python train.py --vocab_size=6126 --norm="layernorm" --rope_base=10000.0 --optimizer="muon_variant" --schedule="wsd" --train_tokens=119400000
Each number is 128 + 24 x the weight over its row's rms, rounded and kept within 0 to 255. Layers, rows and columns count from 0. The size above them is the row's rms in percent of the matrix's.

# layer 4 MLP down (transposed), 512x128, rms 0.217, rows 63-87, columns 0-63
size [ 86 110  83  97 120 109 100  87 106  85  83  81 122  85 100  84 108 101 104 105  92 107 108 107 125]
[[125 123 146 152 127 163  63  98 125 160 123 133 109 132 154 126  96 155 170 120 130 100 184  96 122 149 148 121 137 175  93  88 123 133 138 136 117  91 100 152  93 136 122 140 117 140 136 106 136 126  84 125 121 107 138 160  65 121 120 125 112 131 108 129]
 [149 125 105 108 121 130 108 170 124 114  86 146 115 146 160 157 145 139 139 112  96 113 151 146 122  97  90 140 169 117 129 112  85 129 131 156 112 137 136 155 120 147 143 118 118 131  89 126 150 158 126 173  82 124 119 122 132 151 113 146 106 163 106 108]
 [156 161 113 117 121 131 129 142 133 125 123 131 112 136 146  98 111 140 117 124 113 140  68 130  76 153 133 160 129 146  93 121  96 161 118 148 121 150 136 143 106 107 119 104 164  64 113 146 146 136 137  68 127 137 109 158 150 175 135 124 166 143 112 123]
 [162 107  87 141  77 151 119 103 167 107 154 118 129 107  95 135 142  86 100 127 142 101 141 126 142 110 105 135 150 143 161 147 127 130 131 136  88 164 112  92 161 155 170 145 119  95  95 142  70  83 137 123 127  84 124 130 153  83 146 151 110 134 159 122]
 [ 74 110  89 115 114 150 135 116 142 110 133  99 108 129 147 174 174 159 113 142 134 119 161 128 150 110 143 146 113 109 129 149 147 118 121 128 133  89 103 157 142 121 111 118 106 121 150 127 122  98 116 102 132 150 116  96 136 142 147 127  95 108 105  84]
 [127 135 110 113 150 144 113 131  90 189  96 157 136 122 118 141 144 142 111 117 105 121 112 122 137 117 160 108 151 136 147 131 148 100 125  84 163 103 153 109  97 120 101 112 120 128 155 103 134 138 148 111 166 112 146 136  90 163 131 127 110  89 112 137]
 [121  99 108 145 128 125 134 127  84 120 106 122  99 139 165 120 106 130  86 140 138 138 134  66 116  78 172 142 182 116 119 123 111 110 140 130 108 139 144 136 118 165 130 139 122 140 115 120 105 108 108 157 125 157 140 117 129 128 137 125  62 142 144 160]
 [160  83 137 109 136 127 123 120 186 122 113 113 133 143 137  87  94 132 105 110 141 134 110 106 144 149 129 114 170 106 175 116 151 128  95 142 138 125 104 141 142 155 144 114 137 154 133 127  79 133 194 150 166 106 165 110 119 144 130 151 159 102 153 112]
 [119 105 171 123 103 131 152 129  95 126 120 146 118 122  95 147 144 154  80 145 153 111 142 136 126 141 118 141 106 135 126  87 125 206 121 138 153  90 167 111 119 146  85 105 127 133 155 163 101 150 127 148 103 106 127 116  96 130 137 120 110 157 124 105]
 [187  96 119 117 147 132 114 152 104 114 129 136 113 176 147 151 124 107 139 173 172 125 170 151  71 113  82 120 131 148 133  85 132 126 114 129 128  94  80 116 121 185 158 124 103 126 145 150 130 145 130  83 167 120 108 135 139  99 158 142 148 144 126 157]
 [103 111 141 152 149 129  92 155  92 147 144 114 173 105 146 140  85 157  91 110 125 106 177 156 123 167 168 154 110  85 126 150 155 149 124 146 173 108  88 101 128 150 111 115 126 127 123  75 113 162  94 123 136 106 129 108  82 133 162  80 154 128 117 116]
 [164 146 107  98 144 144 149 101 152 173 175 174 128 157 116 133 146 138 165 135 139 140 102 142 142 145  87 133  97 118  94 106 135 145 137  98 157 168 137 108 103 131 126 101 162 103  97 128 124  85 119 165 123 128  86  97 133 135 130  75 146  87 118 129]
 [122 141  91 124 150 125 147  96 122 131  76 140 132 185 157 172 108 140 122 132 110  91 169 164 148 105  99 140 133 119 100 141 134 163 147 141 135 145 154 139 107 116 127 167 116 120 166 131 175 131 124 135 163 160 149 157  75 125 133 131 113  84  93 129]
 [115 158 169  52 101 120 127 113 115 122 103 152 127 144 149 123  95 112 158 103 150 111 117 122 141 156  78  99 141 129 135 121 123 103 103 118 126 111 120  72  98 123 146 133 127 113 168 111 140 127 118 119 127 149 110 118 156 122 114 110 134 106 127 129]
 [134 136 147 134 115 191  83 111  79 149 133 127 128  96 177  94 133 101 112 173 145 133  91 141 147 115 138 126 147 129  94 136 140  70 158  85 127 110 123  95 116 158 144 147  98 156 158 166 130 133 118 132 143 139 132 160 159  69 107 144 112 113 109 126]
 [195 135 130 134 137 181 129  80 122 167 133 163 107 168 145 128 131 124 132 153 155 144 117 147 169  78 119 117 166 122 128 115 127 137 135 163 108 121 156 111 106 171 102 120 116 100 118  74 138 102 138 116 129 108 150 140  94 120 139 132 175 117 126 149]
 [149 168 125 167 120 126 101 107 169 117 137 154  98 141 140 150 148 119 169 184  93 104 138 143 102 119 125 124 166 152 121  94 122 121 102 137 112 138 141 133 117 108 147 135 179 131  92 122  95 171 130 121 146 123 118 115 117 103 105 113  65 116 115 130]
 [143 155 151 111 108 113  91 148 138 180 119 123 137 106 140 120 136 164 141 112 136 141  97 125 145 117 118 136 154 112 122 112 121 104 127 126 107 115  99 102 111 119 129 150  72 115 148 128 151 134 184 104 186 156 123 133 156  99 132 134 139 122 113 141]
 [148 117 101 157 129  94 107 146 100 113 141 166  96 163 118 113 115 128 147 129 172 158 161 152 150 120 150 132  77 129 119 110 109 151 172 121 133  73 111 103 117 161 133 104 116 122  91 119 136  86 127 143 136 125 128 167 154 140 144 123 136 170 129 111]
 [112 110 151 130 147  88 134 174 107 136 160 117 123 166 114 149 100 132 116 130 117 143 121 117 135 147 113 145 104 146 134 102 108  75 128 121 128 129 111 177 137 147  91 157 146 119  61 157  99 141 136 142 146 132 125 136 101 107 100 151 143 101 134 101]
 [168 179 174 146 117 120 104 130 139 132 152 152 182 161 128 117 163 105 150 136 136 111 142 141  97  99 107  84 107 138 110 116  80 123 116  92 125  76 101 111 104 144 152 130  99 125  95 126 123 101 115 167 135 141 108 113 119 150 110 144 107  89 103 117]
 [149  50 154 116 136 110  87  98 115 169 161  96 117 118 130 156 139 144 147 107 151  84 114 129 107  86 140 119 115 109 112 109 128 131 162 100 112 126 120 118 115 137 116 115 139 108 140 156 139 111 127 170 133 105  99 149 102 173 109 149 133 120 106 138]
 [115 145 150 152 101 138  78 138  79 142 158  98 106 105 153  82 129 117 106 112 160 137  89 132 152 112 200 104 138 137 129 112 142 132 134 135 128 106 115 110 114 141 128  59 107 157 142 104 188 134 136 123 114 119 149 136 131 138 144 144 128 169 106 141]
 [140 138 138 158 124 147  62 119 101 112 112 136 141 127 119 117 108 113 172 159 154 149 127 170 110 118 132 187 104 114  98 106 124 122 120 201 132 150 133 122 146 131 141 153 125  86 158 149 157 115 141 144  85 113 101 114 110 136 124 166 115 116 130 153]
 [141 153 121 154 101  95 109 125 124 154 112 103 108 136 132 114  94  90 107 152 185 133 135 169 132 113 104  87 143 145 127 118 138 149 139 102 115 206 134 105 107 113 135  85 134 141 170 111  98 132 106 122 160 118 122 119 110 127 133 168 127 113 138 160]]
# layer 4 MLP up, 512x128, rms 0.414, rows 64-87, columns 0-63
size [ 99  93  98 115 105  98  92 111  90  98  90 114  91 103 100 102 102 100  99  99 138 107 108 115]
[[ 97 135 159 138 118 130  72  94 126 131 117 129 105 114 145 159 152 127 143 111 134 102 119 161 118 123 150 106 142 146 144  91 145  96 156  83 156 127 134 105 106 117 117 127 170 122 126 130 145 120 142  86 135  66 143 102  93 153 128 133 161 160 116 147]
 [122 134 151 141 138 133 158 123 127 119 148 143 122 137 135 153 135 116 127 124 133 174  97  96 153 120 112 101 114 101 136  86 161 113 159 115 123 149 112 125 131 142 146 133 143 208 107  99 127 135 133 151 122 102 170 126 122 111  81  90  99 112 136 129]
 [109 142 162 114 159 120 112 145 150 116 142 139 154  42  84 144 118 155 125 135 147 131 138  90 146 136 156 121 125 134 101 139 110 137 177 104 112 100 113 138 114 109 112 127 114 159 174 138 134 133 118 130 112  93 138 162 132 117 120 134 111 109 139 165]
 [142 143  89  94  99 135 147 132 138  96 147 106 108  76 115 119 179 127 135 112 125 152 150 110  99 120 148 156 145 126 110 121 134 104 109 116  95  82 138 143 129 132 110 144  91 104 152 139 135 109 141 141  76 182 124 108 156 127 152 162 109 124 167 172]
 [116 156 127 107 125 128 151 111 147 134 130 120  91 133 124 196 141 128 120 104 153 128 117 127 134  74 128 141 107 106 142 129 126 134 144 134 106 104 104 129 124 116 133 116 118 139 165 120 171 130 109 116 150 121 105 132 125 134 115 104 106  76 138 132]
 [138  72 127 117 148  91 158 118 128 140 112 129 144 110 124 123 100 166 100 116 147 127 140 116  97 140 177 120  99 137 132 136 130 118 134 154 126 146 109 112 135  74 119  99  93 134 134 133 106 107  84 130  71 160 126 106 145 142 116 109  93 126 123 137]
 [128 158 104 135 120 156 136 142 120 161 136 127 121 161 113 152 141 146 132 123 145 112 163  96 163  89 135 122 129 133 142  96 101 130 141 129 146 123 117 110 118 179 125 168 117 126 118 139 123 152  97 133 126 106 103 156 122  96 139 169 134 146 115 105]
 [109 121 169 153 138 117 165 136 118 116 134 167 139 144 119 156 117  95 115  82 131 152 129 133  94 122 119 118 143 144 132 113 136 126 142 119 155 126 106 131 138 140 133 123 147 127 161 137 151  82  87  33 155 138 115 142 131 119 135 148 150 114  94 144]
 [139 140 161 153 172 130 119 150 126 100 138 117 177 114 149 114 118 157 131 109 139 124 135 135 166 119 131  90  99 142 121 172 100 118 114 148 103 127 152 134  90 104  82 158 151 118 126 111 125 100 145 163  77  98 117  80 107 141  94 108 148 129 120 124]
 [129 205 149 129  93 145 126 159 138 139 136 164 100  62 113 112 145 122 157 132 128 127 102 123 117 105 126 104 135 159 175 134 117 118 129  95 130 126 187 127 131  92 125 121 165 140 140 152 101 108  78 128 111  80 199  93 137 134 129 153 131 149 129 109]
 [126 144 132 122 172 168 124 138 126 156 147 140 129 143  93 116 120 116 129 129 114 128 128 163  82  89 103 129 122 131 133 113 102 107 118 120 136 143 123 123 133 107 153 137 144 118 145 113 154 123 130 126 145 138 191 160 135 122 106 112 144 141  42 130]
 [136  91 133 122 155 114 141 150  83 131 130  83 117 128 119  41 142 141 112 132 118 123  99 129 138 107  87 128 142 141 108 107 135 170 129 107  98 126 170 119 135 144 104 139 119 139 128 149 147 151 119 108 140  83 146 154  91 136 151 120 124 129 106 139]
 [ 95 120 150 152 108 100 103 121 100  77 161 138 148 123 169 150 139 137 121 150 114 132 176 134 133 124 121 125 120 131 161 132  75 121  95 166 105 154 168 165  93 162 109 149 138 115 143 171 135 101 164 146 114 130 138 113 137 166  98 133 152 143 137 171]
 [ 93 148 114 101 112 121 145 130 146 135 111  37 107 132 102 111 130 110 106 130 130 138 143 113  85 140 148 128 112 131 125 139 131 102 135 116 130 142 115 143 154 157 131 135 109 134 165 144  91 160 138 121 140 134 108 136  96  85 125 149 131 103 107  87]
 [130 122 124 125 150 136  94 132 116 137 149 108 117 123 140 157 104 126 137 126 107 107 112 149  93 157 178 212 125 145 114 127 141 172 117 117 121 181 113 117 120 137 125 129 120 123 128 126 126 112 166 127  95 165 133 140 146  92 141  80 119 112 139  91]
 [ 87  85 132 112 124 149 121 108  77 131 127  93 139 111 117 138 117 155 147 134 114 127  96 155  81 159 142 145  77 138 146 125 199 166 101 155 110  85 119 134 159 166 126 160 165 125 157 119 117 127 122 108 173 118 138 128 126 127 175 135 135 121 121 128]
 [105 125 134 113 145 106 132 162 118 106 155 127 128  91 113 153  91 150 148 121 148 122 118 111 122 145  96 115 153 142 141 120 159 154 165 106 114 125 123 142 178 135  98 141 109 129 193 128  79 145 125 153 115 115 120 144 115 146 141 130 157 175 121  73]
 [116 158 125 187 132 153 121 135 124 157 119 113 120  98 102 160 136 143 146 110  74 149  63  94 135 112 121  94 101 125 177 127 116 144 123 133 138 114 140 149 126  82 155 139 152 167 143 147 115 106 157 132 131 121 144 109 119 129 163 118 106 127 151 129]
 [142 170 133 148 154 148 137 104 141 119  89 160 189 105 179 140 151 135 160 145 108 130 147 147 135 145 139 115 138 111 107 154 107 169 155 108 127 187 144 129 106 108 134 165 145 120 144 119 122 159 121 128 104 102 107  78 137 203 109 117 109 110 132 136]
 [119 119 125 122 106  98 110 124 127  99 116 116  82 125 149  97 108 153 125  98 151 142 157 107 153 183 184 158 146 120  94 115 154 197 141 130 106 161 125  97 141 147 141 135 144 125 118 127 137 122 156 158  83 140 133 150 124 113 130 137 168 144 138 125]
 [150 107 124 149 150  88 132 119 109 118 103  97 139 144  68 141 143 128 138 101 134 108 104 173 171 123 132  95 130 119 110 114 152 123 122 141 134 116 145 136 146 143 120 138 146 138 178 145 130 146 161 155  21  90 142 139 110 104 116 157 116 108 141 157]
 [119 143 148 135 149 183  96 133 118 150  78 135 170 108 118 126 166  93 177 168 115 125 124 140 116 120  83 101 138 157 113 145 114  98 112 104 160 102 107 123 106 175 142 146 135 107 181 114 138 121 115 106 108 105 181 135  98 126 136 108 119 108 154 149]
 [124 127 120 129 127 141 178 158 154 162 119  90 152 141  97 109 127 146  92 127  95 107 152 136 146 127 123 109 135 127 141 146 144 114 108 110 135  91 147 107 153 127 164 115 119 159  87  50 138 157 157 160 128 136  91 127 165 134 120 145 142 120 103 137]
 [114 128 115 124  87  98 159 147 135  97 124 135 119 106 116 105 137 107 152 163 155 132 154 122  94  97 133 142 166 114 145 137 161 111 160 147 109 132 101 121 154 131 125  81  83 144 148 130 130 108 138 102 132 125 116 137 139 133 120  99 124 183 103 115]]